From a checkpoint of a small transformer trained on Wikipedia.
Architecture: RMSNorm before each block, no biases in attention or MLP.
Each number is 50 + 12 x the weight over the matrix's rms, rounded and kept within 0 to 99. Layers, rows and columns count from 0.

# o: layer 6 attention output (transposed), 64x64, rms 0.0909, rows 20-30, columns 0-63
# v: layer 6 attention value, 64x64, rms 0.0989, rows 21-30, columns 0-63
o20:33 54 46 53 53 62 61 37 42 46 65 40 56 50 53 58 47 12 49 39 49 53 55 50 62 55 41 41 53 56 58 44 55 53 63 39 60 59 55 56 61 55 60 66 55 53 45 49 51 58 56 47 54 39 52 50 42 47 44 56 61 59 58 57
v21:52 40 49 75 65 43 55 33 24 38 53 62 43 44 35 50 56 49 43 54 42 50 44 58 69 47 25 66 35 74 53 39 45 47 33 56 76 35 34 57 50 43 54 57 44 72 57 59 56 42 54 33 66 57 70 31 38 48 36 53 45 49 56 63
o21:43 44 31 29 39 46 66 59 53 59 44 47 57 44 57 66 45 52 51 55 67 38 62 59 59 57 70 34 61 59 29 51 60 42 51 69 56 73 70 45 40 55 49 67 46 34 29 28 25 54 39 59 65 41 53 50 53 67 29 65 57 51 55 49
v22:66 49 52 58 46 37 67 63 53 53 43 51 47 40 52 55 40 53 49 48 51 60 54 51 39 45 45 66 48 45 51 36 50 54 56 34 43 48 44 41 46 60 43 57 43 44 59 47 43 59 54 52 34 47 53 59 51 40 58 53 51 51 52 37
o22:42 43 41 61 47 51 42 43 57 47 57 54 61 46 48 50 34 53 47 51 56 52 52 45 49 50 38 57 41 38 56 63 44 48 45 43 55 51 59 50 56 50 42 36 45 57 53 49 55 44 45 39 57 60 40 55 56 60 27 51 42 42 60 55
v23:26 45 42 52 49 38 44 44 62 33 55 37 56 55 56 31 72 61 45 46 72 54 48 53 50 54 36 20 64 63 71 53 48 64 53 36 72 38 57 56 51 61 53 53 42 37 33 57 67 40 64 60 28 54 67 57 49 71 53 39 51 48 63 57
o23:74 56 63 61 56 55 56 63 43 52 34 47 73 45 48 52 49 61 54 49 39 63 47 32 52 51 52 52 43 44 50 61 57 32 53 56 32 66 46 39 28 56 51 67 56 58 56 74 51 55 57 66 67 56 46 25 56 50 56 44 50 42 22 44
v24:50 58 56 53 45 64 55 18 29 43 45 57 50 60 46 34 68 36 43 55 72 70 47 46 45 58 76 44 48 49 70 62 57 53 35 64 33 52 38 45 61 48 51 28 46 66 45 45 45 47 56 35 44 35 81 53 54 63 62 53 39 46 56 51
o24:51 39 48 36 48 43 41 69 40 57 50 57 38 71 69 58 29 59 58 34 38 47 38 62 56 44 50 45 39 53 37 31 48 47 60 32 40 39 65 51 45 54 52 59 45 54 54 48 46 60 41 56 43 60 35 63 41 41 53 43 72 36 32 48
v25:39 61 62 64 55 61 32 62 58 43 49 49 56 60 69 59 63 56 50 39 65 70 45 54 30 39 48 46 39 38 52 61 63 54 53 56 55 56 53 36 52 45 54 23 46 64 27 51 54 39 61 35 58 50 58 47 38 50 57 35 47 37 46 46
o25:52 43 69 38 58 60 59 34 37 54 55 49 59 81 59 54 55 29 67 44 44 38 43 70 61 49 56 59 45 62 68 52 47 46 54 21 25 60 47 61 45 53 53 63 55 56 42 67 40 68 47 63 36 37 35 45 42 40 65 64 40 54 47 46
v26:67 44 38 41 39 53 41 50 59 41 56 52 48 51 47 52 57 35 50 63 65 60 39 65 44 59 57 55 52 48 54 57 46 50 51 48 30 44 45 50 42 54 52 33 78 46 52 54 29 41 65 44 36 27 43 49 58 54 46 49 45 54 55 60
o26:33 60 52 44 61 59 56 66 48 54 48 53 56 49 54 51 40 57 52 57 28 58 62 31 56 61 54 43 48 53 55 55 58 57 59 42 45 36 58 39 63 54 60 55 49 60 50 67 60 49 29 43 30 54 47 65 56 36 60 44 49 47 51 49
v27:39 69 62 56 50 40 21 22 12 43 53 59 47 54 58 44 74 51 40 49 68 64 41 38 42 40 39 39 48 48 57 37 47 61 40 32 41 34 35 51 49 60 65 47 60 51 37 49 55 36 50 54 22 54 51 75 38 66 55 62 50 25 52 23
o27:44 32 44 43 61 54 50 64 66 43 33 54 52 57 56 75 32 55 56 29 39 53 28 52 59 55 51 63 32 64 56 37 60 43 70 46 39 51 74 63 57 46 53 52 26 60 61 29 40 72 59 48 61 54 38 35 65 32 44 25 37 51 39 72
v28:63 41 50 54 43 64 51 41 33 50 36 58 47 62 44 68 51 64 50 74 36 55 45 55 72 57 33 51 38 53 66 55 43 50 49 22 38 45 37 72 32 58 70 52 79 39 37 52 25 37 45 59 22 64 19 39 53 46 44 39 64 50 47 63
o28:36 55 32 51 55 53 53 60 50 53 49 39 76 12 37 54 43 34 47 29 38 57 54 49 47 69 40 46 67 53 56 37 79 60 57 62 60 62 59 43 55 52 43 43 39 57 57 48 44 67 47 27 48 41 69 51 41 55 56 41 54 70 74 46
v29:38 52 56 53 52 63 45 38 42 19 34 39 58 46 66 54 63 71 49 35 59 49 58 49 37 48 47 55 62 49 53 31 37 66 63 47 43 37 54 49 60 41 58 34 35 55 29 46 58 52 46 41 35 65 42 60 48 55 51 57 53 40 61 43
o29:53 48 58 52 49 38 42 46 49 56 59 48 52 81 52 56 57 53 41 35 55 56 38 46 61 37 53 38 34 55 69 48 72 57 51 41 36 67 64 60 40 61 54 58 52 66 46 43 59 58 55 72 73 49 61 30 45 43 43 55 48 59 27 57
v30:50 49 38 49 34 41 69 43 52 35 32 49 46 42 38 44 40 59 52 59 32 36 57 47 41 43 47 59 60 54 53 41 56 60 63 42 51 45 60 59 43 69 44 55 28 58 34 46 64 71 39 55 42 65 61 69 55 49 48 56 61 63 44 39
o30:54 63 51 50 36 46 34 55 53 60 59 42 52 45 41 41 43 65 29 54 62 59 49 45 56 53 40 34 53 38 40 55 58 34 18 72 64 60 42 49 30 43 51 37 37 49 62 54 70 33 49 49 63 60 54 36 41 62 45 42 50 44 43 51